{
  "d_mlp": 2560,
  "norm_place": "pre",
  "norm_eps": 1e-06,
  "positions": "alibi",
  "init_std_qkv": 0.0297,
  "init_std_o": 0.00542,
  "warmup_steps": 200,
  "decay_fraction": 0.567,
  "decay_shape": "sqrt",
  "final_lr_fraction": 0.05,
  "seq_len": 512,
  "train_tokens": 588100000
}
Each number is 500 + 25 x the weight over its row's rms, rounded and kept within 0 to 999. Layers, rows and columns count from 0. Numbers have three digits each. The size before them is the row's rms in percent of the matrix's.

# v: layer 9 attention value, 320x320, rms 0.139, rows 120-137, columns 160-239
# o: layer 9 attention output (transposed), 320x320, rms 0.124, rows 120-136, columns 160-239
# q: layer 9 attention query, 320x320, rms 0.109, rows 128-191, columns 160-239
# k: layer 9 attention key, 320x320, rms 0.105, rows 128-191, columns 160-239
v120 085:454547527498514519553454475513486508506497489589480485472491466484488540496477518491464483484523483528537504478481526534532490471492495492459519498522492496479509524490532502500490506491530499469490501500547484514502531530516504535497488498
o120 087:531465482490513528456501512492516543503508509467547496493506480473464490503550443518520475528525501464480492498477480526524495503497516520481545497483512502507492501518476509469495505465466516497514493495508440524519507509511487525478504538
v121 084:535478531470520475476471544510502510496486516458481536558455548498501477496500511496539463505482519475528517482551463504492505523525462529520517561517497468458461514508525492490486508486559464481527519518496470479495484492492498471493485475
o121 084:484464556489512526521530503473464516510481503496528511485548519545533496474465459519490541470496530502505515540478511555506493521479496519516525483558513494477536498501472516515497503456517503540467460460478463476532484509523553450526471504
v122 077:477481481456515536502500471508473471550500508493492506501482461519501506494517535512510503533502510458463508493508479513538483506514540522504512489495495502517468553522509494493462521517542484497526503542491502517524510498493432519486534519
o122 076:501461501502523513500470490505491504499511472474496499509478475474496496506482503523533475504513483532486505527447489497522505529504467508494481515518519470503471466536490466520485493540464470518464502472563495497501561558464498474430481482
v123 088:495560484480483504510506503460514522521534489520507490484474481512494553440506496505491464521485474490477515506450498513545516481479514495487516476502512521501482547507487489506456511566474490506469501503491474498495547503486479516507512505
o123 085:487488538515474466518504502524513478486489483499517495490500519532480503511520486556537497518511501526504490464545494471478523487502484506472485517533531521495497518493487455515502505535481507486511483502484497494486512469509498523488508524
v124 084:489477514505489496502493516488510476469499475497500456507513479518521517479495493497491513511465508498536475537504508481490463500433485481451482441512503511482507510450524493483513469501511486483491481485486502523500499480485455502514519458
o124 079:552529481515496493485499495527471536484494487532544516487523489498483523468577544526478476472532493486519492492501490487535519518462502483498467525517549465522487502514441537535468509542504442523504566493512482486474518459470511484511490484
v125 084:476490503551497492509496471490526485473505520504478493548517484503452503462530474473493521546483542517501517519469521482504518490491526488495488523495504498499532501494508527501493500501488543433458547482532529480509486537519485480545529476
o125 080:551519516510530415522489534545489545526511487502483479489466526555526509467508474511540506494484483523507512492463523509531526461509534532505508526499500528548522446511527465469512489475554492499509469477524512541474470475499511477474541472
v126 078:465547510534519555511483485536497526473482484517529475449520496508517476507534500528504522432497490479483499519508551562522513479525534493502502473510495494465517419500467528497553475490482516532471483526496504472498520520517486502489506498
o126 077:501503453514511495538536440516491518485487477490530512488518501534526492507511490500518495528521508514477494525521487492526504531540498485463500512502463499514458563498497498539474485513491488464524522518471468471545509504514495480504496512
v127 090:493530475499478487524520469497489508524494463506472466502487513485502520494476499495453459485512480476493499459523497511515529535529490500547518526451479481485570516528512466533469546459553510482524544504495498536506468517509523519455507488
o127 089:478519483497515490534451490500535496537547484489510525503499537485500489504477501487516527507485476485518510502512519455465477517524506510462540500467510526504484465493481508478526434524463509523499462473494481506558472471480486507554505478
q128 106:488487493435514504522507478516510477494535502465500475453508484558512485454487478491513486549486462544495473481502502486490474498506428505530488514469490511509458488525562505472490523520492517510512466485536485521532497531535478504462514519
k128 106:487522524511493504545490524518506503516480507453510516463535502521553504532547539479484510476528527493493479503500537493546498524487475473515502521459482500542497504478496472520519525503497521500518454496516538481507517485465525472494502485
q129 089:478503470516499499459468480484482496531445531494475490526529501468479515492540518494548503507523483528475531517489530488510523529519487489503534489518536487528474472497495494467494469493540482512485493484529519541496485508493475506488452500
k129 100:484490446479485511516492506496491485479503550480531520481512503490480486517556463470516487464492467462483466514459493532505476513491473448512503552531512530498529496500455523478505476491533525552496519517541495470511530513498500476484483494
q130 091:487534479533514497458510509463471514502487509507463516535500525494444504480492530514522524500487514500491552465478495467461479512483501491517518575466522494488511488456479495463497487538553534490533530460534535474494481526493489470448483495
k130 100:479515478507475501470496553496493444487472468488494473514502441505497530499479456493531458485508466510534505529509478552480544481491504493528507520506504503559499557501499525522534510498521496515474501507497512505512480516504558517499512491
q131 096:501457493495465521467468494482513518490488519523463537468534501507493495521478487477467465486444532512487474510492481512515493536459496522479503459479512461525523483535494491486505509459512488452486486492535512478475492480482500495466465508
k131 100:508481489521485461522527550468517491496510535494507478540491494513494493516501461496469488494492496542456515516511495519508510481521547494486566514489496503434517496509469487483511470492482554523506482493513495470484499471510532476493469539
q132 099:463507541520487495450483503550530515506453513538504495494493533517530497485553552505513506467517498569487506493507510490516523501499498534515498465481480501522477518489437500488502474477511499496513470535557521495463525447460485521474483514
k132 097:515524515500485486528495526502503554506476517509506497484465502513524497484530511514504514492500538545511512490513452521461478487577531508500530492538492467511491504532521496485531499528518490516506473497509479487480526472528488487497523558
q133 096:488516502501500499518484471480515558491506515479494505506511530539528464539489472477482514524537505534451485518494511494508503494530496477488515495462501508509517500512540509459512464502477483491495518471511509493512499538572517492478472491
k133 103:482465507533491503526469526491494519497504510475504478495486516507528528492504502486502493511475502508477495476493481477467479553517469494543509482456510501482494457480493500488497517532446472504481480523476504490527509504517500518512520522
q134 107:496479501498486512491518527507523514462530484529543497472511485471508505469463503523541490440499492537509453467465498485513532489499475523470511514485482424494522490509511472485516525511452469502543533506486481469465507477452497526533515496
k134 112:544492504521490515483516527477526460530499503509514468510484528493510516505469511485443507499514501509503538502529555541457521494516538514484532496495475484523483517490481483506500515500532524464466488485492497481499483475497486497490524494
q135 104:513501500499497464513477455492492464445500480502475533475471478442494535474488481465501478513483535513530507518487508495471483465475427484463519497530495488465516485474500468483506529521495489527570501488510490463485478556484519519481482438
k135 106:541498483533506514541502492518513486474478477516458519517508543525483531476492525483534510485511494468508468539492455525470481516491459496447500510500479484470546482497460494551485508479473508537517494470511558471518511486511526511506524459
q136 099:424484477485511487518490506505470512485490491509463531496517561481489509466502477492520504523470459484516509516517504526516487478535501526488479507485500542499489507445503507527508493484479488496515495504508490521548497512514520481477524546
k136 100:500526505489486483566514525532513499502435528455474514533505492493515484542530507497508459494545503498489491490494503524504529520484493531496431511482541511525468533504478513498527514530516500477468502500542485507497553498517480511508488456
q137 119:513483520528472531513538534497503513514542472503484520517498485473516466517519505490519494474538512497500488490522511501493503517477496524494493480489497472450471551499471503471505486547468508466459530495471534483476497497478441499524467492
k137 117:542486506512481526535447563501507439475506474536506499490495511519512512482477483503494508517509506544514473500495513505487516518486525476484503503456486491520489522499486495514526533525541564503475508489485489499443454514526527473472545549
q138 106:501490492485489473492484498511452487507479541489476482493461482530501525499554499497517456511505493506498529487500487519494474513525471454502509508528524504555524469515528464552490538469502486514515523490504502478510506504521507474480527497
k138 099:508499506528471479507494493493480523524536514489523547449508513532532480499530500541500501455497517522520551527499519515513484457537489519520500484506511459508536492508532494478451519534543484495504469526484524506511472476525490536494505498
q139 097:462452520533559474480455487531504495503531517514492508550503447501509503516469482478509533528517521500503484481483525516506506518471484495489501516489515507525498515479497543468501522501542449500475551514489484541497486483498493491532532494
k139 098:502499487517496470470468499472495483500513521506492506483491536455505515536471514520446531533505492529497441495493498513485530529443502495479493497492484514497552493494516516450461476530546499487497476459537460522496499472504512517547478508
q140 097:521529510519511484498475486498522535542540508471496553503525485460511508452508473500523510495499510477502522485454499504474494504514480511477503458483494480529529552499503526514522506474518516498497473516473551484483505549534527463491529461
k140 099:531506473526513559506520484527495516492522530487495523511503524505511482520527535506498524506466503483485492489470475507474526468425491495487509506479513487517533476520513546480501464550503558525517456462514499481515531489506519507505486540
q141 103:509483536499485497522498526465491476497522480502497513500460461489510460492465519490528533543512566524525519475556478492505496449479477524509447460495547530477483524473484485467522512487510513506502550498501447455517483488492499500525530509
k141 097:531498475507493508517503471456506485480496502473508478495495476535466501495472500501465500482475477562526477498529505490484482527452509522516472492465468529486535511494482500509496487458491456494519521476547532499484535516527528522528496444
q142 100:511479526497513500530493522509549502506509483515473479457507475482526511481523494453479483508524501473508486518489466502512482488553460500503518484468490484519500550531549514524474489518506488520488500504489515495520505487516481463496540505
k142 099:504448507548502510542495504491510504499549526460513527491459533500519453504531524523536517512492523475489512513470521487476473507489520486509476496462470512477530486493459522458524488494484478532517512500525501514493511491503530487497509466
q143 104:464529493474500505504431492496479514468500509509496532475518522463494504528539535483515476477483510458533497474488488481509508506516490506439540484492499460534542540513451429454497495445478511484421514448504506465497491533541527501494489460
k143 101:514535472482490503538478502476473461519480512490518470512522458502476474534494456493491482505481483497484467504500485504493515518482483443492448541495489533485493491507514501447474504515493548514480493492521513444522540536499498482513516505
q144 117:474532493509516518487513522533492525516466516510499515500466488536509475536505475484490499533478554513513475553551513550507534486481497491502525520476510488499498446480540492508493526480471475513461504494498501482483569495523502475495483495
k144 119:489493529474488454467496522515483516487474553508513537533533463509522482541522508531492525494479518493480508516511535449511495507529501543495474496527528535473516502499534536496499494509533462504519502513543496524516505500450462462509470485
q145 103:461477484497463487497496512497445486526453485508467491485515504486470522481554544512505487473485462483471543493491522496524528495469534544529486519486501507506497475513492522464459473504523525489503506505528520525485480462505432503526526508
k145 102:470551503503508509490545475489478480516473480482491463502462554487489521453550509548509466508501507531535510522490450541487553487523501542521528449488438478492486494479531497516538515486501497514536506518498510494483478476480491503506496483
q146 099:488530493503487493492531482524474525465476514499506486469495484500522553488501452496480492490515505551486476460486526459543507467490516500517441513477470507516487506498502548523470505487495501505539459479514491459521525499510499489538518513
k146 103:459450488551470497476513531518503490499548505470499482485532471519500501524524490480507501479527542532480494509491525536453504502520487526549485543481471500458482439498478497496547503512487498488467489528553509482509465506529462518453538488
q147 104:484506492544461462530523507531500451491516474482504512463493522517487517520540494518476547486499532461532505464463536501521522481492511533479524530457487498497541496527465469488486505511527543509482439465509487502504497496519488501544517513
k147 108:450525504504528465465465524524486468510442468538535483494479485503501482484481518475529468551518474476503467503465501497509526512499490526473506495519482492503473512516546471463456481468534485508546472460471465509482480497521455486496499499
q148 103:534505509488461523498479516472498513510503511483487490527525490534479497490492518515470521501504517519442546503526532502471498495441530520497516502484505513483477497465483487484502490494513548453476431477455519508469514490524516503514505499
k148 101:495477540547529532512474523492483540503511482479544502445475512484483520478507515506530470490469530514517429464485505519496475526485508549487505454544482469474508514535502537477482534511513474510504477469489521482520487483538487504498471554
q149 094:466493496508508480507448518457488476513483567497498475508509481495577512525465463558569510505505492525508496503512504503528494503480477494528496499520478506471513508453536496509545464490511475506468521463486488521481484518514534503491455485
k149 093:477464515478516503536459476466494485442488534486533508477512440480462514528488483505492538471509463482490478509464516494531478508477465480567478529486498545481540497516505515523478516439487482537487496483508477516528515494499512494516524487
q150 104:480466537543513515532500488541535479457535503525533533472519486512493511473501512507513515514503519519508501507447479447498530524500483539520507509497482454474490540476512492480502446520534492478535496526495493489467528500470501483529549489
k150 106:496510500483511513498504530451483471526464474513485447519460507506525517473495482560497509490522486481536506516487495505456522520480523510486539509495479489496505520524451486510516511505449525537513464432457515469516531447498531497504526503
q151 097:507472496484504504505496519504525464492479489515484499510493492485510492486520532487470545528522501490508543496523509495525527513445558516501470467506486499478481567483494523514455491457543507436506523528551533495499499480462508519517530532
k151 101:469516488486515537531513535474500483508492509479495503529471518509496499518471475511509484489505467469492497482489448543490536549490523477451497517505481476530479527521448510492491503464517522529529496492553462489487522498486553504494496493
q152 105:503519515535518480486513499504486497519484492467549489487506479542480488484509484456516511511491490478493485435502519471491486517525490513484503526455526487508486514509480470520528523523513500505506496499503489482478484488497451460487513471
k152 106:555477487528471514520470544494525510520497454492483498487495493465510470468502479528497522506498497514484554504488500506546506484492520475496490478530490557533502508528483513493479540502524529452493463505533468576468497526524511456480467539
q153 099:489514492538486488520507526485535475511485500504512501478527513475513518542490487484523496485499518456514476486490513511496499496506451515531485515480560475449511511546528487520490526457486481542503450507531498497500525490474438497490539470
k153 100:496471447510471535539454501464499466471545507505566489513480520550479495500528518454509469477496505495464492505504492490503533470490499513474477506465492509485518518514501520482512470502449501494502488465490491468516460511500517515501495467
q154 098:479499497546491491554478498468484507469488502526527455446464520460497458516480536546487506452529522480522508446466470483503458512548520522483452471462486507540525564512510504467503473469474478479532518516461499498553494485492508474483510485
k154 101:483490507530502519451519527447519436522501506516511488479516504501478519507450509485507494543478508541494497469497472473478480501524496506496543508453497511539489510512465482521489526489484494503484509530474485525547502509538482499503524460
q155 098:507456507496515518519488542473534531506529489474468516473492496452451528520515490514509578479506454553502487486429448482551499515519521535512495457504530538498501468505510524510524538479536492523505468513551488476497544497517553520486494505
k155 097:494552531483512473482504449514508528497508503529520502505505495479515471497492529466505505540501477476488482460491492510484513500476474470453506478523457508508535520483501500521459481489557537520521500478482482503557516482518503512503514519
q156 101:507527532523463533515517506499491497499544445481485507495504521498506479503498525472505500506479521509517486488484473496469488522540498470531508497488493506481538468487545488495477475531503516519535494521465482468513521486525518477484541497
k156 100:477503499506518523501515513499465470473469543510515513492479461517539482457510473525530510504464492490542528463490483468489470513504468495482448510466474491562452490449529474525513459492491478538536502491478510494524516487516543519505533482
q157 096:525504518517540500486474505507521502492448512528491522506496504494510481508492494479540530494475493474509514519494477480500515531470474504449494501525519529514461520511516507504488493505517462545485491550522506510484483494511506470523457500
k157 093:557492474509420532474498498472474494535574497476488511471475507486494544467492513521536501488500502516470498526483503517522481469466509515503510481540455516495495552527479504515473552475532474492501438508473498557529461525500467480501528507
q158 098:528489504521531478452452488453490534475483500497525520477519530464514549501458548526473531502478561478486531487502498562490488497478493502508531516520470517474504524479478493505514509507501475448521484512526516478497534457495517515531551477
k158 101:498492497547518533515499508432516469539498517500486530509509491518466505489491507542512511500474531490530446480495511522480489498502467508502465510502525474510512494494485545494478503496520492482486497460520544547537494509536497469505521460
q159 102:492496481514503477496455506495487551479482512512511469516506492489491492528476495509478479474482443469499517501531470497521497508494475500505546552520526517495532483530502475530483489515487495506517458497503509509444482505523492502514491524
k159 104:513514455485510433460518502485466513493465452475535506494455473447479492510481527483480483481495484519524492509493482515514541483496491533489496460511491538491514537550539523471483534508491523501496532467494514523516502497493443510490488499
q160 103:494510493510535485445486477533542516482446498525481529487539523478514527524444511495520530500506456512508470452479507472488513494489477473484529429495501450476490551463482540516496504524485468484521497502513502519498515489463507571489500487
k160 106:493507523531522495540513525488547486496516544477510504480527526505466513502525491508548500506501534474528472472492499514479482489528519465486509548510479511485479492487452516508514474500482485516470522479498502519518491499541522509482531515
q161 095:511509492491508504476519469505467490518493475487501477469492508527517462493493534500507518520539466504446526497542535508506551490482541526487444497509501463495542478489450475454501523476519473506472483480523499494527514523523510505529508473
k161 096:498531498490487510482535467502503505547537507504508484465533492529511490575480527470531520522474527494487516521510460525512478518505468479513477495465519460470506509496542476494485475553538508528525492504547510522474439538487482477492491502
q162 095:501498520478497480471452491512532451484493550486492507487507461465499519493466477469495541509525493498477466484527516522547461488476483462503504497509532505510527525493493507488497517513547487515483489501514477506518470526508562465482510560
k162 095:497496550514516483511499470525490505521511515488499517479494515473492503475480526485521468446483531517528506469499524507478522474420504481550501522499541521486486451484477497540499550523518492464501496513501489475525515506476523510480492501
q163 116:506509535491531494535499518512523456545497536460483495501525448548496519501511513511497485476471491472521476481494494482500494467477491489518518549510521496551516475498519525538451489559478509551517499475480463507507517504563510483503490516
k163 112:497484536529482449482499502549452509516499523441524495562481478468512513503513509516485496514487509524492493473484568516486500529454500506524442499507486522483533455461541488508540515463523448445514484502503509526542472493486503471520478493
q164 105:482513505487542489500464471471488505541474555512511464481490480513487528502529460511525520505508545477464496508551513510540512514471522503516518516543517469469511512489506448473469503483551483494503463515545508505468515492503469503490466491
k164 099:494470511475525495546470547463439458511503515461462490450484491497487519484488486518519506497548546491488488498490532489501479513466441458529482512522461474475492472529509503518515551494525494506503461507501481489508516500495478502514489477
q165 107:481513471471525540469497530502425487445474511489466504527478547510476516443509491488471506509467504524459472478516517492459519498523529433508513465462496505552512451471502465442491547488508507446501481521501533459517499502498523507504492502
k165 105:497482557484493446527499519464477505489454477484494469447498493483508496507475509491505472514494522514533481503546494531528546456513513465537525456489497503511446499478524528507490496540534490480501504558496512458440494513514539497480533511
q166 098:506495518481493492495500560484533461477508510490507544486500489495517518485496475459517525542504509512470453540515491511509455520488486481539495552499469504500489476463490491498505493509503514518542476489542488510491529517462507439478529496
k166 099:494473492504506511509507554545539512508514513496490549515487484475509499520523474507508477482516477490460513496524564560494506553497508474489496498544520531532537488489476481513475502498518527500482493466548518506492498496527510493516531490
q167 099:500523491507526522540511486476483492494543514527520509464497527476547497438506466531482524503511493537514515535485480460511464536534446496533487500482527524500524512517517506501497494503515473511496518544514512558521525524482499479484507484
k167 102:504480507475524489463470504483462542507444483542466470523490513502513488505501516495496502489491519528512486510542515451489473508510484499511510508516527504499532527482509507558481576475479487464471475461478465480487539485494479460478495527
q168 107:503528548501513521539529457518559484488525515503501488489528489485482515541516513499505497510513499543548444516503515496490510522566496494509516490532454490547506512535476477490507434508504499489508475474458515514500507489510503478515477502
k168 109:486500531469495456511516444492419547494504533530479488500499495497512507466501544524486531542501482522483484492506504472520490468511541533486533470511547516503504478515510487478506472468481503481537473480466551471512467496501529493497501513
q169 109:505538451507483486487481463504485481524486532505494500494471499511509501461470474520509516593502515499498483503499471493511476469462491488507455549505480497511523465452558473524491468509499466462501501457496454540504502489503485463478506520
k169 109:465497531512482475488493534507484509529502533503486517493493510497483524486525514520503454465503496487486509510477505481476451505529483531482490507500488492465519532502514537532513509455480451526519453530498502515502489498460473496524463476
q170 099:504451507543501538487544496511538483488501454521500477484493503522501497550505518471543501559482463488477458486564463530501505499505491508495472522519493484506491515506451502486539490498479511504514463517491507490442530489441507511524506521
k170 098:477457479476487504515503501510484470540524525524513487512525521511485505520493494468473486511447479486492520504517490503527523500476481482443505516473535500507478490574468480513489465523527483499510541492504499497476470470512517504535505474
q171 101:506519439533485469528465496534494506505466519496500538522514483464496522458482489478503567470483522502518451498515491513547488496483475549481479516439516525507520450510483438502472497513485493489469445488493518555525514519508481463496521516
k171 101:502476518475489507509490476512509519491512454479477480462491497497504506441511514507521455520492560482490507496492481453446519472509493522522487523512500522431476505516501514502528552511487484530508484505503505480530494476480510481497517474
q172 096:494512460517518477512501542509500513514480523501477520467488492484519488500479520480517520501526508503474519501556502505500489506491473528500547486462518503512523524521569476504505497553502518496498492483494527506464481457506462517500503515
k172 097:492467505469476485466454511485476477494500484507514494462451501500499444517499524469523478522476534507518447512475493492491470483504503495495529519550487482500520462529508558505523498498492473492473475485475503475509527528499484500487472463
q173 103:482530513591479500497457489499488511516462553482519489523482481494499549486479498494504485517452468501470497484522513495499514512501524482521517551501497504529532491483508520501527481512506466518474516445476535468538495508495502473452486516
k173 105:528461540563454505436531504520474479536455524525511495459503520482514549492454516511503459524503490525550525502520529509476535468463501518501470491487487502502451467480520496488514461481506499496485506473484479553478461530469499498535512478
q174 105:515509493488481530478428480527509474480495512500466479553497494530495531472487528494497459491449486527468486494503495476480531501487450500524523498560564461508514446509541510480486534474490503500508503504481515514519473510479507526482517552
k174 104:508476515504461455483504453535481509528498520477523510506498498498535531488500494535525547489493504500524513503505523495514505488487488516500501525515482477515530502484492529483508524518487475540524506508509515433473513476483508441525486531
q175 102:472475495518459515499530486525520510477546481502494523528507493506504530477485520512510495497507508481498498476507510497487530510500526486517556490503476490476497520496544485467517512512524483520519538463488534511495508504483511484531503511
k175 105:500496553537507523492502500511518493513481489459511519458546522463509512503505505545490546520536518497557518547548505476522518527542549497505501477470494507430485542483511480507505504502491508491512497517512479483506495464487549458508557473
q176 100:506502495535483526474520510464558515508476538465516496510484480553487454524500476517497493530502519490448510478565517515519488450459536516459483416453510476496498474488508453482484490541536524487505497526514469489486494480571508501484477504
k176 102:504493501512505487496508538497503497520479483488472484449467507486494512494486529494463490540511532526480484476471464463506474516467473546536477463483486487499491505495521512487488539501470495509517488493504475502504453552521429479499487491
q177 109:473505482500495524497479524462504544488548482502520485508519510486545492458497504488496526540526472524514472458537471483505524524542491449510476481485494498491473564517496543522511537552478485525500560450485503463516508541506494539521495492
k177 104:468468466485449521520504513484488476475495490467524486506509474504514524585495464455510538506507499488513480459512516513485528500512501471482500531475489517502492473479484512510484507513486479455474541482520474461518502513485523490461552515
q178 098:508511475508466488505452489537491496497473482514499477483521490504515490508569481531521505492512475538519482473488520444463503489512494489483465522522491543473491512453537490490502508504531459440491514505495501539511503488475473498498513514
k178 101:485504513470459481507489471476513518508485509479515533450515499478492468485507558503533506467506508488498512491494514516515496460545484533532564533486500509488498516520517529545501530514523473490508514490490503509440504524502491489505515518
q179 097:480483538508490502491450536467516522499558509516485518518528477481487503520521519471504512488474479483471492503490512505483484479490498494466546502490523507532507545497489486488501505463522480531500507507501483492493513486504516489521498505
k179 100:519480510530520533479474486518510524495518496463539512595510450505526476525476503506499509513495514507489516482498500525477505501500557511463495512476476526495528481490502484474462512487524497476485516481493426548509522485536491469488535525
q180 096:466481481530509483507526517558524500474490487534482514523521492525505525454563448509491509525467504455482469534500420492493466465520518515525496532485476543507570497467512546463473494493481542491497482507493478525513485470508516442473462513
k180 103:493503504515495478490480515556477523497508553552454511522458509512485513476545501510526488525513519498487519513492481492520535497444491530495467505477502512505528516465516501518534533519488476491532510537489497486482507489464470512496523489
q181 100:507499480492504485447471467527517495503507490475487540545540502510482477513530539498479486440476495504470548487482518526471513489504514493487515497489501490503476524501464471522482534476495509494546551538504482527494484530464501505494488507
k181 096:521546502524523503515514486495527492529496500477533506485484547532492519482510482529533469484532491504545540511498516495481529499459479499482551469482495484525489537505514488472506516523544501481469481513512487476485494477482543493493509551
q182 102:459492534514535523566515530488571537498531447510520531511541494495466486503490480495498482454505488521537460459520480501500532488547501528481519497485450531469518510478468498481503487509481492516485485497456501486495512497504504517507478516
k182 104:495488492500530511492503512532505476472500531525522491529489497488495492524485453465511515504497472495484453446495491489484501542458501466448478527504534552513521539489478506465522480468477530526520515463541495478507550523483513467526465511
q183 094:481502535552515484503495507533543466463471512485490522495549500494512473527460570471504468483505452498475498493515524532488538517484489512488502499491497542520492516519505493541526505543470511525500483550481509510465472518522504481546518521
k183 094:486499485520517535475491463526531498495533512531513524488537475492536505489487521501552513533483491492508461494464501492516427573474502503492480523513518551551518479507498516458499472484526480519494500449531493542536508520488498455524512478
q184 104:531496532505506517507511490513521467471533507499527454504519474529499509492521460480492443483506466468553473484463472500493486509501466507444490483479469510507493475525522498497505542516456522518512482509454464523496520493512483461493479474
k184 105:512464489518541521506463512534540499485532544532533508482528487487487469530506522487496534501504505457473462531444508488549475523492507499448470547476517507510557497507472495483495484497488507548539477477527485530518522522488515499496472497
q185 100:521508478524502488481537471484505495492451531493515461493470485462473520530503496526504512516526553513493542476506515504493483473520510497526494486474514478501451538498508503470469514495534497437534474530472492464500517467506498532492461480
k185 099:480484446547459503529486508474484473471509492476497504465564531498467509509530518482495488516514517519518456508449520497549473555503448488489496505525471493509488487534480511494517479506478455508515486497508495486493501502533501501505478481
q186 087:476490522491521554505522502521507511537502474488500519497529482502500532502480520486507512500490501521487487485479540505478576519479503547468517479489545475477490546506532506501535488477485434507477501515498504523504495486483462567536489486
k186 098:507475495491475525481479503500504502468498531494518498521498505483482501485513482488475521504468474484488432479499478489485477528494496482460511549524515533473516494510471514454519453468447513528488496466526472486520523544501483466503443469
q187 101:504480530521492514522510483515529524513509470536498516448542504464523511466512513520549544515545421489527496476503516524482502525549457493462480515473557504461483516532509497504506500545524457502485521541485489496476492472486438532505500498
k187 098:498472498489481543491497479495486504497492497496516501526486542507455485485530531481513496489503476526477416497501451503510529460530522514495549503525553493467520505474496476468496487545487495512495495464506493474495507515507496512469490485
q188 097:529501471473521527529502484499501565513524478484507460502519501535448507509533462512483484462500533493501465505517493484470449503506479496500447482510494480496462493501530470519530497547483513532523508490514511479500531544501449500488536480
k188 097:454517470492488482555506481511531476507526468494489493451508501502508504490524497529476500498498546494453494490557531482500484465518446527501514477466503419469516494517491518499496524497493447502478508524497508475475489507509463501511480517
q189 110:482507529485531516508507515470550471505531480530523528456517535503496476451466505532513489485471468488514487541421500474506476484478469498511512513525480470520477495507525522501478511499469489506540544503510540524506508495480530528510492478
k189 105:522558489497520538476534482468518528510499475499514483528494486510518528500515467490494530499502485425500543515521516521456503477482538470523486524502492499495485513518498529543494503467445497478478553510455487502548540463460505479512525492
q190 097:508510472455523502471532526490508514461494477548487457482496518458498547516498496509528488513497527506504511484489466482524540508522487508531504520525492458476476493523495512475497515512501529506494456471468508427472519527439524498491513527
k190 098:477534495477470480505486475478453520505513514544493446474493471504488546495530489510436488537459514483501509524494499433498524458513477530508456469485499518512479473498459525521488476487501494537492525495498517497504463501488497508522538474
q191 102:483519495504477492481482498466478494505509518515517498491501493514503509520484540533471479441532555565497505526478535523518460473513509493508482502512517543503494456496467530479483557486526493482527472502477517495477523513494504476472539508
k191 101:492512446533568498466516507497511492496500505504472530476489471491526480506469460527501483487437552513493505475484526456451487547521484480506523515520508534510513460506498559478499489486540434515500562506523547489544557465501508497505513537
v128 085:477517472523486504535495473474487506526501484468454471500483506521501500475443514464503511530493500525533505477507478510503521488506483486484495516530469542486411480506531487506475486483483492478450452475511511491468543496521454509506476504
o128 080:492506571479557506473504531523514499473505507523545496536512487473477484495515534496475525518521528456474514514546516457503506526500513496513452495525492488491503485498519492483522492476484495515487522513483481492562508534507541495490499467
v129 086:505544499514501478506489523506463488522486520517541520456496501514457494528547482471545540474487495542544493496514520500496499500506510497483494480431523543482508535507488501484510475484495513519528472501462487473506465509522564509509495523
o129 085:504496488512504481491497467461501515510490494542513515501467489472529509497498507486503525516461512459518506547547472492517479511498495503474499536514485503527503485506457505524516487515519498500477502483530515503535505520488470514548482477
v130 090:512474480518493513537490515501593494477509516545508518510520517515495512524476521520533494481510538500493508504517480497474487525494476488484517490450545443461500511531475541498489464521483463478528469520472526519521516493543518492460473487
o130 085:488539539452549515510490523486503496465508526531508474488469545511475498509472422495508512496487468521499494543446483526455504471492483464519520488524500520489506550465512489522509523488494501495494525469448465472485503522487513475483497499
v131 092:488575471485487551473493463523501520487485508498564546493511490512489503480518507502513539499472504492539493506485464488505493492428488463512489506476531499524487553488522503498514465474486475508471492533482527467489440478489492485504465464
o131 089:549493519532463515536460505521501464487496507527482480493518500537514496508459514498505491535490482495468457512501565485476480501504463471504449514477525502494549455466538487513569540493490486524526511547543486494515528471510505439435523504
v132 096:527521464513482534503519468503476487501506507493462487492519447507480530467492467498520513500527494491515504479516485509521475488488479553464503513508492476496416518500517482525524474526521558486477511510488507445496490531491460511500532531
o132 091:493534509475516461544495559520516491501485494505485523500532510456480501494485482510471504571536502503457498461462512511514549530489502478534478494505509518493508512506509542533507500503492514508476501513475484519493510527499538485486504489
v133 091:482497465469482523478466471515514485498476525482485483486464510544525516460542473473490486482506473508510523545541489497501508525452498567499528467469481505486480480509533472485517527452488474470512502490516565490520485499519438514507482489
o133 087:506488529491485526509473515459548500500500468508458504461515487457510460525537517501485484498480521494467463507497542497480551502518485492527474525507445504492468539480525462505487529497510475489512490489495530514495469480471538508544504478
v134 085:495498494545533504534490496464507490495483464478518491543507497491490502511493490542481533498469506481505507496524458490494520513482477514475493457509501475474460538464522463520526453540474479505492476480536477459542538471504513507499486472
o134 083:515512539476482527459448509554507514536540525518520462506511487499510521491495507503502464484502529478467509505499513498529536504528529484507466536483536523505499513511498484498526512518499504460503501491489491569509481496520488487495522543
v135 091:481467488508472463542558531461481483491476497456506491491506483493504537512458523529513541528512526478483518520505565473501522504478451467508522497477494502488482512504479511478529495561498519508533477465502527521459484532491490509534514507
o135 089:531482517458500499480489449478492475483519513536531490488491496509541471503519500484482484478465484492500490489507448546504471512479519488519490478531512515515518469499479549528512534477487514480461464524503468541535461478514501509466496464
v136 093:508459523487487463515490527467471521552522520535494464512485515461508495478502470489536513478504516519524503505471502518499513499472525477486496540551475509526536499492488514486456493466537505518488477494488480477470512464488466471463502524
o136 087:491550517517525492521504476497492519468511470449496502545505507479507515465462508461471506494515531488474485493520510516504513484482507498467531476500470461486465473527459524465575547543491504494518522434515544471541472574513563503505494499
v137 096:524501507518532491513437535533516467501514531520501512525493523516493482527510487491461510480466487517501468515504491491529513528547468501497501475471517529474465502474484465520456483528498516522533478520509497497556508545507479524499476521